Each number is 128 + 24 x the weight over its row's rms, rounded and kept within 0 to 255. Layers, rows and columns count from 0. Numbers have three digits each. The size before them is the row's rms in percent of the matrix's.

# q: layer 7 attention query, 96x96, rms 0.234, rows 55-95, columns 0-47
# k: layer 7 attention key, 96x96, rms 0.223, rows 55-95, columns 0-47
# v: layer 7 attention value, 96x96, rms 0.217, rows 32-95, columns 0-47
# o: layer 7 attention output (transposed), 96x96, rms 0.183, rows 32-95, columns 0-47
# up: layer 7 MLP up, 320x96, rms 0.252, rows 0-23, columns 0-47
# down: layer 7 MLP down (transposed), 320x96, rms 0.261, rows 0-22, columns 0-47
q55 092:110175117138128125116133140130118136116154141117125147145130099070133113088132087116130071158121151126118114087143103127146132075123110186139131
k55 097:127145118121156168125098106123127166124121141132139118160107088111107096131128098124151102163121162109112150108123115146172145103128121170148129
q56 102:137124135116127117107087089149162121150180145118149149135065141116125140136125148106096118131111197166135115141149120120089142132105120159085132
k56 103:133134108112115094105053117124154145114147116153158119133113125124125127137114158109113160131134188155159098123124123153105179131111125129142155
q57 099:110149150114147113129149133142130140135132138062144137122151142172105150112150095126111103120164116113138124128138133155141120066092150135123152
k57 106:111109141115127116122121120124153203111146141056126147128152129144075134147140101135126059116149116131148114109130115118107105079110129141129174
q58 091:135119096145112089128119153103116144114150113135089173099128155141126114147144110097104127138112146089134116175103107089117160121132138091136159
k58 090:108132079140134087149135163112118188100145140132087135125130137169118122161143113116109147149084153087133082154092137125114158129144147115120132
q59 112:132090134149107191164144083119140153109151112165136129170101106146159122138085142109143072109095148121137121154123115154117133165144114139171132
k59 112:126120116173087157135133142166106114088124114145140106140123114139151140131103150104082140137127119119134105137121093161127104120116150123172104
q60 104:149094156137136144154137126156124156130109130159142148096095153110118127111165109144145145131134128145118109106102096167140160132141122177114120
k60 097:163112120146111128148091137168133136113075135156170185131121134131155155087147132144118159099123156135081133109154135128135141132165131185119126
q61 095:113167140152149154134106173144133166095094120126141104124137120100081111145098151109110147120159121141105106098101101178124157112087144133149137
k61 095:126149176125160161165124158148135122123083158073154122132143131099114102135155120105103128123167129107096124102093101168096152131100116155136146
q62 100:104121132137140097123133146135091168141126154162140097108124125140114123140130191161121116101115150087153141164111133168119126143157171176111097
k62 107:119099153141143126101127110156073131125151120134120172109132126116072127133106170134135086138105132109141134166112147162103148155146129172099090
q63 095:103109101103125113106076154162119101117093156108094126114101128148112118136154125107150154133123119148136146139143123157132127155148138115167153
k63 092:102110122125157095111082164135109080098141107130143152122119105141148139105116146137121137153115108142141151131131127117124163134119145132137181
v32 099:175118116112127103158121126134138168099109162125156124076133136177106084131095118156149173097145101099129132112121086120129125183140101118159159
o32 095:121141126137156119109105123110109076149146115138133142195104123109128158140155106119144098151114136123134089130134108138128114114132174130147129
v33 098:077134151092163148099109124113134123096121148124137143142108099104152160123104181148130173148124134121138097175099122134119103125118129115098084
o33 109:139111082153136100152148116147131147135114153133136126156111122129097125126170125082132123158144119112095120147123157116162104150154128143132192
v34 104:107159143119171142135167129165127177096120157136125152084145144134135165144190125150130155115114096165126115128158150109131092092139107081114123
o34 107:146128124121118103113088134127150101117091086160115114123113124127125089162110190093102147169143161110122151129086141102155105137098162116160109
v35 103:076121135110120119135163119171120125127100136131099137104151144147127153107070100148145075149123124104211166144118139111106120144093133127173118
o35 109:146137123124121112135123129146151189148131121144130100137143143116101123149151166100079147117131147130093076106107136183151117133139122148117132
v36 104:131126120111101148126164155130141132146134081156109143108132118148120122120124091131126137118156169137127125118097108131095138131105102115184133
o36 105:120127184135128130144089121141112108135131127143166124129093157142121176096125161136123123112168112122145124114149137139116105107155155152094106
v37 101:107103118139128136143126142105088179079085119149119119154152104135137078147087128176141128099102135118120110140149123098132072129145115103086111
o37 112:129123079125110096088101089148145127145127125132142166101095151117125168140181080115080142149128096136144124165117094133137139121110144142127147
v38 097:129118124116083159147152109124162095159180094175131120123086119114141134148139136098171127130064162116123129112170123116135129096117163123082135
o38 101:104139162095150124127130136134113135105120147086154119104158152171094136084132112136093099116170103145150166112101106106127145131098120147136155
v39 097:110181094122116126150148135120103139163102163125154155135102105105148150136113133126148132108081148147118153139114085076154094141120142125128130
o39 118:167085187112166111128130114139171159118127111100144116127102155142074134133113128171098122115132124112130132112121130118110164094100096109110141
v40 096:137151084130123112096146106156141139119134096140174148109143140158078098136160110140096113159089110140135119107108120146123121154111113147037091
o40 108:115108149132136118126148141107098112125093141112140122138129113117114137081160147160150162163130160130142151167130080145109114090081180136170128
v41 103:086112130093167121136124143171146113132133133103129118156135117190123189115110145082134138131127147122176159097104154139122136115114090135108109
o41 106:151179143140105136106112109114124139115141136112131126098147121084089096116165115150122176137146140098098106124134121100117119084127121102163162
v42 106:140159121120120129105111128139118127086096106099123104110153102123154126139133176156117094129145102126090101096143129134143131146126144166124094
o42 115:126096158127156131156162123134127121163152136123136138147129158158147136106126085087150148131094159091152134128122157116148152137125160154146134
v43 093:117070138127110144152096129165159106095149096129135114130116156130107148117133147084112122147085109163127133156154134144167086134109093071155139
o43 100:135120151134128123121143112102099159123141126150134152163168098105106120095136126164135126098139137064109178126135108132136134097117143178131098
v44 100:113114150122111094151137080122134130126132170140117089134140121142127115115151169103194118155127118116154162139153105115066131138137114142107129
o44 113:108190135117150118073087168112144124114130092142100138115110126119139126122115070101102103130112137138112092115125101123170133134126133082164162
v45 084:118130099141141089100131147079134155099139155118103134170156150143140118064202111125086143140109119147178161162130118110125158150087107108094125
o45 092:111114130125132150149113142111121144150088131080106132095145122126093174164124177061158139128143133125113104120127140132139132133158145144175118
v46 105:136133112129170139089168150066131103115130122101130145101153149200144094131097118088149137151165096144137141107145117128154079125163162130123190
o46 114:134121138080125141142087132175121148139159140151125160119100102080139124114135118166129109130126151126126082143163150122101147141093123128149058
v47 084:145151137134099108155147115080094113098111114133131185137177172077114112125150113106119118173120129102160129148099174115116146102110106117140156
o47 095:167100144111147113095118096170137127110123144121131122070140086148125152132107169145121108115149117145119131124142105152096110176170168131124099
v48 091:149102108114136116099093101145103092154090115122109150142153095111103116179111171132124090135144119119174158151169135084137133085090093119145131
o48 097:130150155111134113187167161132160131118137135090156153087107132112129154080144127082105168099124120149102133113138126169128121151094121133121149
v49 093:138149101131135131165103185075097142108150130131119099130103141145138137132091157096121148130088127141153147105131120116150136083115129152111118
o49 104:108089133101111124120123106126139142138071117171146149096117135123112160142172114165159124138145107138121122138155125150124137124155121085151141
v50 102:147138125126156125136122144129127118116132141091108129164081117208100150126132135116134071137130172105091096139174121140106130141120109131145135
o50 107:125183135074121144082140110111160105153160129131155116119141137076136131132099162148146151109110128185120163138152148135139137135132121160122143
v51 099:165137161139146067098138136149117146104109145158115128131090161074132146143125120130181083103103144136113124154162144139122110131150130135128157
o51 104:101094115146109127133136127127093126137109110104114109109112126158124115146129127141118206121159103115115117140114094103118147159104150098114125
v52 101:124111116082124133148152101133158139186154149156144125129111140105128091119114114156144127124117101145125147109108117153133113131118123109145198
o52 114:149152103180130181131115158170104080109097118107103166124124141121135128107155112149122105135136114097119114090154124148098131145143141117100074
v53 098:125136108142130114104123135178121139152097184149114135131141124132129107171124112139126110166160101122071115161108075139182109100129106121114135
o53 105:176123156146133114135132089087144137103151062146131108152112163160140136095133137159131175102126113116155127135127137134118130149093130097122105
v54 099:073111171135137078098133145090122114146151157139146151137108168158137090131135115144103146141089148106095123155143134119106100105095146116137153
o54 111:175191107121131133138089109196139130116138083132095161115143105139132165142133121104157099112162121168143121124119119113132156113125144144140074
v55 093:153129130123121155085097099123118130145155102127181138145105141128144118133109140114127158120152129129174140109152101115150167174118141137135114
o55 110:096136143130111125156184144165145094109133134113102073119156068117104137150147092139149074143146111110115119142109132162150136103087125109115165
v56 092:082100116146154176145147073102157121140122123119134125105134123152151132164123116172133091125134083076113174125124108116109140135120147146168089
o56 105:173122134147109128122104183180107157098133135160151108118120158105121140118151141112070144135162176161158124123118115143139103118113089159118156
v57 101:090148159101130146162134150135104151125131112082133146139106167157107130128118150096131124145158116112109142052117114135158117102094111133117149
o57 110:154110117135116122099143118153153068116160148169135110118141084099127152109112137119150135133122144111140128163113134179113158113124128106133157
v58 094:131125098102174117058118161114166102161151118144124129144185122133098136108145138176148153075131129114131098132110122123133148128153148090105104
o58 107:118115139129093160182137120187137156111127086070143120125107138135176130107104115130127111160130139114126132107146103156141129131131126116160114
v59 100:096119126143105128142101115124149127112133120138116130152146093077081155118095153149117148115131120121080115148135155117102174160144162116144117
o59 109:169126105154135119118126119134127148106110184139138107138110117160142123152097125117139123118122107138162153086109114173169125095142146154104159
v60 093:096171141151097170131096106100116073116086132107130109140124146168123097139115123115184111127146081122151133159106148109131147113147087099131166
o60 094:140116165099133093119092134145157130167127101150139143174112088091130094113130109125123159109147161130083117072161090152100152135131099165119088
v61 099:150169121115128134081112123155109127127128175121121078150119163123142122112136171153095155148118106124119143113130144113101177088057170082155063
o61 113:090122139142129125140160131125179121103119101130120185106132104137107150101102096111175090158142160141107128137094113123125106161113102193102175
v62 089:115135132139100076157146130137164110117113136126124152163167091126133142139123083125121124115148140112069164095189095115133137137148147130143093
o62 101:112103141141135179133078119145110127137117084092136106091103117123102134140117158138108086103108099142196116156092121138174111133145112159137120
v63 092:130113122112110165127127159123185083102071123147095130151138114127121117116112106132155135147123072110141152117169172157099133134121139090148103
o63 098:118126122114138102115137150120088157137161144115161140123138111135105065155121138104156147120132168127096110096088104154168127129112123127142116
q64 077:122146109141096115113130130154149148143102132131107154119132127137101148100143142148155131122126101097127146142122126093140170139099099171135152
k64 076:113128122114163145100130137102145146151149129136129140114091104109148125146104114171180105084146127120142115095083113137154145128135081116124118
q65 104:074132137180134115134094140140133119156137159126128146114137148119097156116153165119130091143165104140109129119137123128130097129102155125101097
k65 102:082126176125161123130121122087144186145114102087105154129158134093102165141134134139145140107143153130115124104142127117157141142125146099090125
q66 100:115170131140111079109119130119095137117143120137165097093152083108102130165140130138110085126160139131162167128123132117175157100141116138135132
k66 100:148137124093108120074139113116113110116185141093121120067120133175113099139149129152123112131135153099120142081144160123141149129113131115112148
q67 097:107106116151105095165094077134101118131189123149125121151124119137127120209142150124122143148149123118118142152112124121143107139096099148110126
k67 088:119109123137125119126114106106124095155136137116125108142142169173151148172173120097099139181139120134131106123080128124105137145152167138103120
q68 088:133113185077121164079121117149137143140151132140112138104149137096120114061134117142103106154143138156097137127128099102176137139127132135128154
k68 096:124155157158128157113117087117142117129113111115175164173128103137142146204132112135113141113153097137115164102173147138135109147124128152137112
q69 093:129142122130134062151114183117127141172085091108139129094096157146103167115188128099121141123149142132136128111116125105166113114135124119124152
k69 090:105139124148153111155128113104120150154109064128159144101111142134073148141114068165171125134102132117132146106132169110121127121110104089107167
q70 080:124116120101119133074140087122142154134181181131163088141112122136139118127103127124125147135139135124162143126152143140111154135141052115111158
k70 083:156099078108105154092135118134133132141145140142122113152078106127136078145106171112166163139118118192132125091110097143131088163141119065149111
q71 099:138137133125139130189104163125137105155143125124182109111105114109105135102146113132116151117117135122133180112124113126172123135129159096141154
k71 095:144174141150108131118121144101157133129140164110123118102100156135093152135138106115152164162122130179192141128151114114129106144111158090126126
q72 093:116135127151109106135108113126144149133130167196080114117132127128113139154075126102149150117098125131148120183098144098162118145133136133116078
k72 096:121109122132117148130107118124112094123157176131117114150145133133135146179137129147111118095097113122137125109083115123145159122160141152172142
q73 100:160107130094101123152118118142107139117145165154118142138136136165160132126100123121108161172109141211108169121143135096100146139136125090098105
k73 092:130115125131096149156092144146106098104114126188172100129115114125169144068140134111125136132140119170113172154162122148142139138145162137115117
q74 100:115112142118138134147118151156111148165160109093122110104144172114103130162146142104120150114109132131149118136164110146105105114109138107167151
k74 097:137105147158145134114136109168118177126120094067149139084080145141101160105137158095098179143114121082146130157130106142104134107101151148122138
q75 090:109135143139115187111140140106091156136186146143121125141135190136134155101120109141068062093124137141147130135115107117124126095129136108157139
k75 090:155106135110123164123117085108147180138172136118078130154155161133096111114136129139119093137157168110132120149151105113145149116093129147091114
q76 094:128170101133163112149192115123093157180168133151157127099151172140112128143103150131107122104134089137128106106135102088093144129144134145188095
k76 096:130120115121136109140108088079089163149166134121135141106121128115119105107104129124159133113119089134111148134143166145148159091144095146134113
q77 089:137172129113130121117082122147125090142159120158104155105142171160110134118129168105131156115122157117134106127112130096125143099134160134107162
k77 090:122134131140091071117127143149129131093141157125145161150060160135125131136133144128117130144135131104113142131100120111083155133128170180144129
q78 088:158109158160161081132131115140091168135137138139126098123121127098147137157121123100173108141123118123114133123124138161122161117112113158150104
k78 089:150102171105117133102125115095114130121122140129118108118144152102147118142140136147114132163161121125102140118094142165167138128134111127123126
q79 088:116134153123123127118138087138119131123156105146115135103134135103092051123147131143127102060138103165114134126111126132138105174138110106123117
k79 091:121111152126139134106163080122152177126126142135098110115129139113106115177097091110123134069121096152104163109142147117159144195116101110114124
q80 127:141128138126107126122106090133143066086146170119136134124126111098145126140103109118178169121117181120100110097116160118154160137123111114136113
k80 115:121134142133102115104151112156138082119157170138113118131148109139126110150122105142143146102155172145125131088147124124136125176132139119136147
q81 086:140136107096134112115149082093109120131167168135115107132076151146112138147107123099166153177140136158116151111132101123094144127097157174127137
k81 089:122154100130167098106097103158095155133115147166135098124141182126123109135134119113163157096094134123116121126148131132100133066105121163140129
q82 088:113128144115088088127103133114132132116137127091167170107162138129133134109083159127147108143110177125154109140113126141144127121099136163082105
k82 083:139141135114118079122147133133137099079152120130181154139130148102141118064105187161113093147113145136133120121081136092127131119088178139147131
q83 098:100134159146160132160108138091125142173126133129120148078123164151114151117150096144161146100124137135122137100110125145142121092145152112121149
k83 113:132132128122126141144108118135184187150121149131108152111118140146177101141126124117151114125091122138144150116141100110102169090114136132103160
q84 091:130136155155132160118141124110137089132127133126178103088116107107095126118095123186146138129123174160108131134085138123117125090136136160120147
k84 096:120121142145134159140182087126168121119173165106135119156130074124139126148143161153166111143097140130118102129110140124084131122122141148133147
q85 093:132108126163116171138089112118132129128136155146098130101160154130119115141095103121147126157143101103089108119118140118156128111175134143115137
k85 089:141088136142135159124148101153167113107123204143160121137161142099117104159126084172147110080149114112127120103124128115154126124177129129123146
q86 089:144107146097112174102127125149145142126135116172127149123146154115145122128092090138147128127146132147169141080102132150119144142150113116111109
k86 081:124164143158117139120154158135131103120140122156109121095089150070131133092144138132108120144175118123121178097136095103130102139171188108133086
q87 096:112130112140163114132177152147125095128150143170113137126133114195118092108157140161140099091160099128124109140108146133130119135172152147112145
k87 098:112075144115154099158110129096161130106121151098135132144109130144124146173159130170140106123136134110107153153143131136085162091147123152117106
q88 089:153138114170158123133174131124137082120111105130159132094066110140105126105134172119113154141123066113160125119112125173126116151136102146152114
k88 089:124138107128121089113117139108127093135098128122147130094105177165102153108105166125191155132118086094145081148097151155132131143108111103104123
q89 097:101144095148139099154146163147105126180149097133123128083128090136080136106141160134122115119132134106136111134133137170148099134142157124115153
k89 105:136136145097134105148137139080136117130143133113156165104123134102085127101126125171180088144154115116133140152113165154132164115102136126101158
q90 107:111170129112119123115100164143137151132117101151117135087105134150088127091146143155156137108153115084135156122143140113124156153136137143096154
k90 104:076146115120162140129136090103135078127138099181107108091090159183099124151141153175127108131158134113121089108125135083146150137128104154135149
q91 104:133114120106144123116126154112120151120104084139069125100144142117117160117158174132104079107138146079106125129097155109165134099160137132141134
k91 106:131120146083130123115143140106143181167126121089121135119149123130093115147122086177153070099111124083114144092124144128148127123163085097165140
q92 100:148153139134103140126130145145104129149100094153126136132108105114128138126165115173127127128162117116099146108168157097174133142136138146126123
k92 087:132144145091147107151114128122112145141171070154160130134165132121099160135139090185149135113133095118112144138134200102118119109134080119134116
q93 087:128113116109104075119122110118131093123163158154066129082132139120127147125123127137151103107116164083132147121136172161128153142150133091100145
k93 087:146112148086079079124138069138127139097157173146098130109122149124172114156102124184136079127137161121124150134115127151115142124148122107121161
q94 098:151178107118147148129147145141132119119139110138098096164124112116089129091160157136105086117149150141167124125148115102142092120143136132126101
k94 100:125159170118163131138150104068138098140126124092119095133129149137089138110150088129143149115124097118133139104136135112122123170138088143123099
q95 086:133152106198121153116162114157144116127072118147101149115118098128104128116139169133130129095147149108109105079169114136138134131156162143114099
k95 094:126116140128126085131113108145113118152118138147133153102142139101075143097147138149150116109139127080090129102160144112109143098131103136109093
v64 111:116138127170146097110103139137152146136113150081162139133160092159151154148131136090113149148147114143129133151199157115085122166120117109125101
o64 102:135097133151126135129121105130127190147067120132127123126181140096142129154156084113146140088129119078126139115142093112144125121120139135131090
v65 092:148136123133139151134101162089095129141147136107108130098136117141140130106158126132118094143121159149153148107129126191155094126098149106030126
o65 080:156153108147148116152155110151120122123129126115122123136141108121142114165107146069135153120121118076110089134123132142121133129102146135154135
v66 103:117142152129129145141190107141113160081110114133092146130117121137103150162146101157084144082117112143100121114142153125147161092156113119152140
o66 098:122119086135117106098120137122094085122136148096147122144140094138127072163143151123090151152128150133146145135139114105116116193131164133102121
v67 099:128162127156117152097149089108126132122124104151078117116152133079127122126128126159080126143115129114150158110108151126120145083125146146097112
o67 087:114117091137127117191096121153155105152129124172165136104115129150106067113139136116161144124110139146142154126122129131070147139125112086115138
v68 109:113109159157143151104119154147112101117121136073116148171132122122128134165115110128114142161143142133144116103149128131056167155160134128117139
o68 101:135085116148128081147140152148142157138117138147127136127087111111146087103147106125162121127083130137156160152106145141166099098121144140116126
v69 101:108160117120124087168127096139091115130116099098163122159105089144137134121126146180112147149098114118118192117145168156136116130129109135107071
o69 098:180151110156131146133170094130154144131116134148105158118117169122096116143130173129130162146164138138111108096145110072101131114153112126129123
v70 111:134137139157140152173112123150142132081121082120157148125111105103134147114099146145083141133121091122132106138107130148130094117126132173185108
o70 104:119088120140139119122155088149122146123131134175159127127121152184131121127134120145158078143131140168120131123129137116114135092124088159103144
v71 099:109109166097078127129099127097117121147107150123154158147124076113119110142170124149126143107112119105150139126148148125135116164071127141126112
o71 087:152129134142144157109148118144162160140108096123124099135150101099106149143117117085105135139135112129124111113160088164106142108113105116104140
v72 100:120147140148129127100136125175131164139137081125083127149173109122144106071147196138089112114127122139162079134115118093152114085162144084120142
o72 093:136102124137132135193122083113128080133170135111190143074144172174149142140110092111151159133116146135120138147092156154106113138106160114121121
v73 100:126134131153143125133082111149120126106161066114125136087155133096124128096127146140113148129126147133162107184068128134113159151106126152143131
o73 103:124101111134137148139143116136132114139151199156148106128117159145147107106134127142183147123123119139134146100111162154148110126161132137118142
v74 095:058113124138158152105099116180132150125118143147140124118113140136121126127174169138160119139116107130098078144121098144082097112095148117119105
o74 083:114156093133103123134146138118138139124176105108123122168130107129136129127132119092110130115097165107142164137161102158085104127129129095159118
v75 093:152121149173142124103136138141130120166129111103082108137113126126145130111095105164138128129138117125123118136133120105158096206138129086108155
o75 091:160157116125106145134165092175164136085143178115129133138135152131147125110117121114121110145154141147129129111108127154127138118105138166108155
v76 107:106129113099170162162102136098153136112168105119144138105145153130111140114110120113161121103102150151127092125121144160135084055130142151124127
o76 099:143119117096118119124126121127075105144117088171090112149147134162145136161122149101117177138123105124115138132112126097116127144127089130143099
v77 108:097117107149134130163124149126107151120102117113115144093138104111130136132131092132091116120139118112084179085110142151142149107199128138157136
o77 107:138110113104134099084108085137122136132171127134101109174142127134123079169099174125137162139133157172136100150136129090116108124103114140156137
v78 104:143132112103141120150104126136136108090130114108158124135113102127136141142102145110145144140128165149120156162158143123091149124135130135138134
o78 097:123118126128130117129131123115125225120095110124118124146131130126139094142183117131100082134154097163094124117125119145185064154117146095116104
v79 099:136096145143133106151137106125140112095158133101139119168141114139136151165131169135105096165136144105083106124183107122084123138150149145109121
o79 107:137148084119106124090127147133146140132081068144151104119089133132163112144136116122121140127094106146141154156117124128176110141116099145171133
v80 104:101118178161164139133130118124103096131141117167135099146119111141096127134107164118148141164165143152130071149116082089123082141088134131130108
o80 103:189112155149105167136156136123153119118118153118162113120122108109123107065121120131134107148132132165115163128156111119120092122131102076128118
v81 112:124145162143141097094112148139167118117100131130075152149094112173138118120151144105136162143126131123122171164131163142142074155079159073100143
o81 095:144117139126128161144169068135157130110150148137132119153122148135098117141119100136129084097141148115140111103104104202135120132114125182121074
v82 092:181113099117111124161143171101153089132115118110178126084142155175148134156110080134093134099084152115146114147102073120116111112117112124116099
o82 088:126120156137121098129086096121093140128114122133098140117134141100140155124153115113117124176151110129130104117097155138194162145164151158113132
v83 107:154100103141178104147135190128117088171117139143170107158126133126119140144136115159102121093094151179119121147112052106145105093119130151178142
o83 101:107124139132126157130105087166102110134156096123104138138166138135142112143135118146147097153157092076107142132098143138127135115164122114114123
v84 091:102104134111152101086106116121137107110115113096154148158168110077127116143162096169137130120118136140110094132107103125144101194131146108180128
o84 086:162121146099144146156105125119134111141148164123112152153116140163124117109115115085148129166116102171136152113111129164150131094133165121098162
v85 106:127112103153091166098148106126140112132113117151106121097147138144103124171146157112146125150131118120143089115162071080140119159156123156093140
o85 105:116145174139116117131108132145097140113120119082192091125169065118135108112112112139114151131136168116104175134149158136126127092127115150129128
v86 102:106141131144134126142114135107138154095160117109131176100152166110134077113134126147122107107168159101130112133110169141118079174153107137123126
o86 104:163082144134161124114106140155142080098095156172118115108107100146106125132155141150133138166142089134106097151119113140146118081129142154125123
v87 109:133123117094155116154117110149153120150084132124139155127132093141131173129117102153159118102097099123078147100111121148139120094113066120105172
o87 091:118133125127147118106133137107075099137142126161108128141124184114127142120158163106082135126106119136162110147144112147095111115154132130185120
v88 120:138168155141130123171124112148127147123101117148139126096157132171111126125131103137104120135156113106162117155111111128109140145171094145166118
o88 110:145174178100137116090096109142134115125112156150127142139135132088124117098118097126124139137141137174116162099134098092157121135093151102112089
v89 097:117121105101148089151094117158087121115120130115130145158146179106075148137120130131145097128160135162137094150091096164133143132118142156149114
o89 089:145147136061119124106140131107150136109180145144107153084108110121106109112122176176099132141124125139094150122121156144093127150136076131105133
v90 122:129124161112125119123170132122157146157095134143105138123126129131138135125104135149156133138130132107144137131115095127157145129146113057118083
o90 117:120111104181109106104135115112103070111156117090139108087098159136101115140155141112144131124118155054143127133158138150121130153142127166142159
v91 106:130165136131062128144125119102129139126149131112143125079131165110113127145153105114152172120109112129171110115102125176110144139156083148113119
o91 095:107141151102133126132148122138159104135118142133091102098111108115143164130108124102175136130130100165092143142124126142135170132122107107142130
v92 107:163129168104128117131150125135110109134100097093154150094114181137123130117100152090135104157126132112114115140081136116133180054103113113141140
o92 094:100111090137134127123126123155140138141185165169109140071153114114127126131105139123114107115108132132130119141115098174148152131131125132123163
v93 091:128118129161108109146114132141134098105148124102105175119124097122132135129089121133093124148128157139122131129092134193156101144188134083151145
o93 089:143126110096122151150136058138122142124150156166106122146131133150190073164150101184184097127139117186122100094138118099097136122123099136116109
v94 107:154129173120105138087113127130169138115085135135120073124120114137139127168106084134134168102109161122103152144138131159132149102170091146108133
o94 103:125128123136175098143182108147100121119113088113120139163088129123116132096108159133148146137147062156167109139146099151119128131083127145154076
v95 102:154160125138103111129116116123093154109155144113158147110112096143137146149126147116148123146105167149138113136139114156116138109126107146085102
o95 095:123133147125148125109177140072149133128118094081112110152145112109113124117144126150125112127112095086129113128103169118127131143148113087113173
up0 101:102146104117174156150121117157126126174154104104109119070116149122147100124120122152129150152201137122136126160156113128108117161143097115110116
down0 092:116162121136122112116119163139129118076126131088110112165069121088138142140133180125145115149156105125101118172089102132124092139166105116135134
up1 107:129047132125160151118110152159127148191176117155109104148132087092133121113102157126152123170131129127121124103118111121125152119142149102157124
down1 124:075122104101123152123100155144107132127151145149131109106171138119120132167139073126102145102127145103093125120138122159130157127130180085100147
up2 095:163144156103078151154097098146133139125084127128131093147123098135128106103134164147145089126166141085094106156110153157133112147148133142139096
down2 098:141165144130124137069113162100114104113150145136122120088175131139158165122165122097139131132129130120101116090134097110134139142088179106110107
up3 080:110147088119154154104148150113133122173111129089116111099127145140097159091158134115152093129157160136138173147144149127132160158170119096119120
down3 081:117080112147136126132129151089109179107115130101120156127133138161148156111136144148119061151136163157129136137112132137096130127108134119115106
up4 089:150167159109135180128125122136139118137122100106128132104148123130157135185092130132158116117137116095132125107140143150192140140178143129124172
down4 075:103158125119110111120113111138129119154148079089124149093143114135166105136143136120108152115134149143124119096126131117136092126122127119098064
up5 095:114177120158158120134154097153142115146133112100107105087116084156100127104109103114106121118113133105120166117148079143094112097166123061150146
down5 110:125100149140144108099155162120159172155106141141128137110122158091091101089139122126173185133116125137107131110146135105168132108141117152111147
up6 105:131112128096180114123133124123157094078163129134129133121123065127139126111121132123154147202111137102150161104170171142133154131148124100120123
down6 099:188143136156129180096129130137184110116129124106187110135141118122126126122114121157128088106140163135152154153166152133085147110081110078086130
up7 080:117135099128115084118129130140126102136104129099146127085117139164121113114110153138067125113151122136160139107148151099151113183117103154135112
down7 126:112123138132101113138126130156110154127111161120211093118096127114114095138103154087098186123127153139135156165117083172127103115080118115183128
up8 118:161137133153157150117129136147145092119145135120075134126127124181125131097140140110146142111102133114097134138137150103125142139161120106124128
down8 111:108120122132138125132140147162095138179138132127086135139117104111071125086152153117143149132145139155117162112166148131117127162111156150123151
up9 093:109122120125130112107149159134109115092111131071140127150161159145124134132162136120162135098078105116116128139174117096155144100171155096115112
down9 089:163141141114132141108175125121116138125129122159159142150115144097114096121102173158151107135113144153104137094104106174108147164106094134139143
up10 074:130117137111110118112091162135131161107092146136126105107119128123139099136150123132151122099168117162152116143122136102162169123139180090115151
down10 079:140134133139122143141145118135116103150192144095138153131149105101176100139126076100123081139146155175086180087098118166074114110168131130109137
up11 106:147124136103159147156127129124100098153147090134163145127082131125211123114125106138180136139120128130150122152138122149131135190126125137129102
down11 108:127145156098132159097125148146106122157141121145092160182105101070120140104131130145158105102148129138125186097135142158133119117143082158147120
up12 087:150152130116137134139141126127099160091149146106141115111175139140101131096139109142130131102157094146149134115101089135135127094127096157143173
down12 068:131102087111109123129118115128163084174106137149144131132132157144097115135154139097142142153136157066125144130126150099135137140095153101099115
up13 078:147145138155094157144134118108126126109114096137103150142145112124107122167157139137153136129157168138092089104147099146180109107168123134168159
down13 070:104120067085110144149092147101133158138117135123134141105123145132133113129123149112096084148128086121166127189118157082129130165090121142092094
up14 083:158136098125082098111130120126130122141148138138128143118125083070092095112120110190141127110147175144110118180102100105105134160082142168160092
down14 063:139124120136089086133130107180148146107151140099169117152126171099153146094100103090127152136107148096100146132166155113125145132121105154107129
up15 101:118123117098163152139131141090103106119126154152093089094126172116117121102142136110164143116114154150154127100135137117106145126183079111144161
down15 093:140133097137091141105168107105137153157147119107160122117123099166142111192144177156095103112134148159125143109141113089102104125102135128146119
up16 099:125086135093122138112094101102131143089103184152096139144150106107135140085124105096128135137146111110098129092142157120148171126155131121136121
down16 106:097117130148120139112132106152097122144132107137104104169134156130146089177102109157131097096162152143101116110113107167133120115095118124129125
up17 124:138115108109104115129159084114103105133118129100111102116162155118141117138128133130164090116129126102110095095124109162119137154142143112113200
down17 125:133167128146139112132078112166098110140177102132166118142116118156112093151108102138154141139109150129145104179122100157108134113093134141148114
up18 099:166150114109126103115150184188129132078102121120106157137137146103124128093104168124132104153106106117129128094160080143109087108185103110094126
down18 096:135139157103118147127128133072128129140084141152085090089100125139120137116133115119122150122167133100116129150107128127127147129088132127157155
up19 090:129142128104129186142123135156150127086120112151118100119087117122096155157147122131098128123127112122119189123129113115129129141140138137161159
down19 109:172114116131126052124170091111124150123129104102118130140142092138175122123113129137147090136098143167135067131133146161159116120110091146131092
up20 108:103130133129118083105147111157128103108154144136138137169111092136154080111153129136127155088151105144112162129139128140110157129135112122154097
down20 106:134133142108147129128098089156131127134091121141126114100109106180121141124096082139138173158101157140133167137152148120110133131082105164110111
up21 102:105142122133165098153099106182130107122124100100098108105160112145122110097098123130119165133114098100102163128120131094121143117155138130165092
down21 094:140166121166106147120119105136118112165175152107099148115156174087099127137107130129125159112098122116156124126158150125133134108152154171131115
up22 092:139131148099140112123140099140111106121131119156121121132116137134140143150114146140164099162155117105115099128079174093148135121112144124170117
down22 095:130119111084131148133105156108185145109137177110176083131151145093107125136135117147121143123117133131136145076143151161082158108190093097148170
up23 078:173137161122146147142128129130106105133128129093112139117102104116099123122155119186116068078145083132119078099166152117106111137141136119151094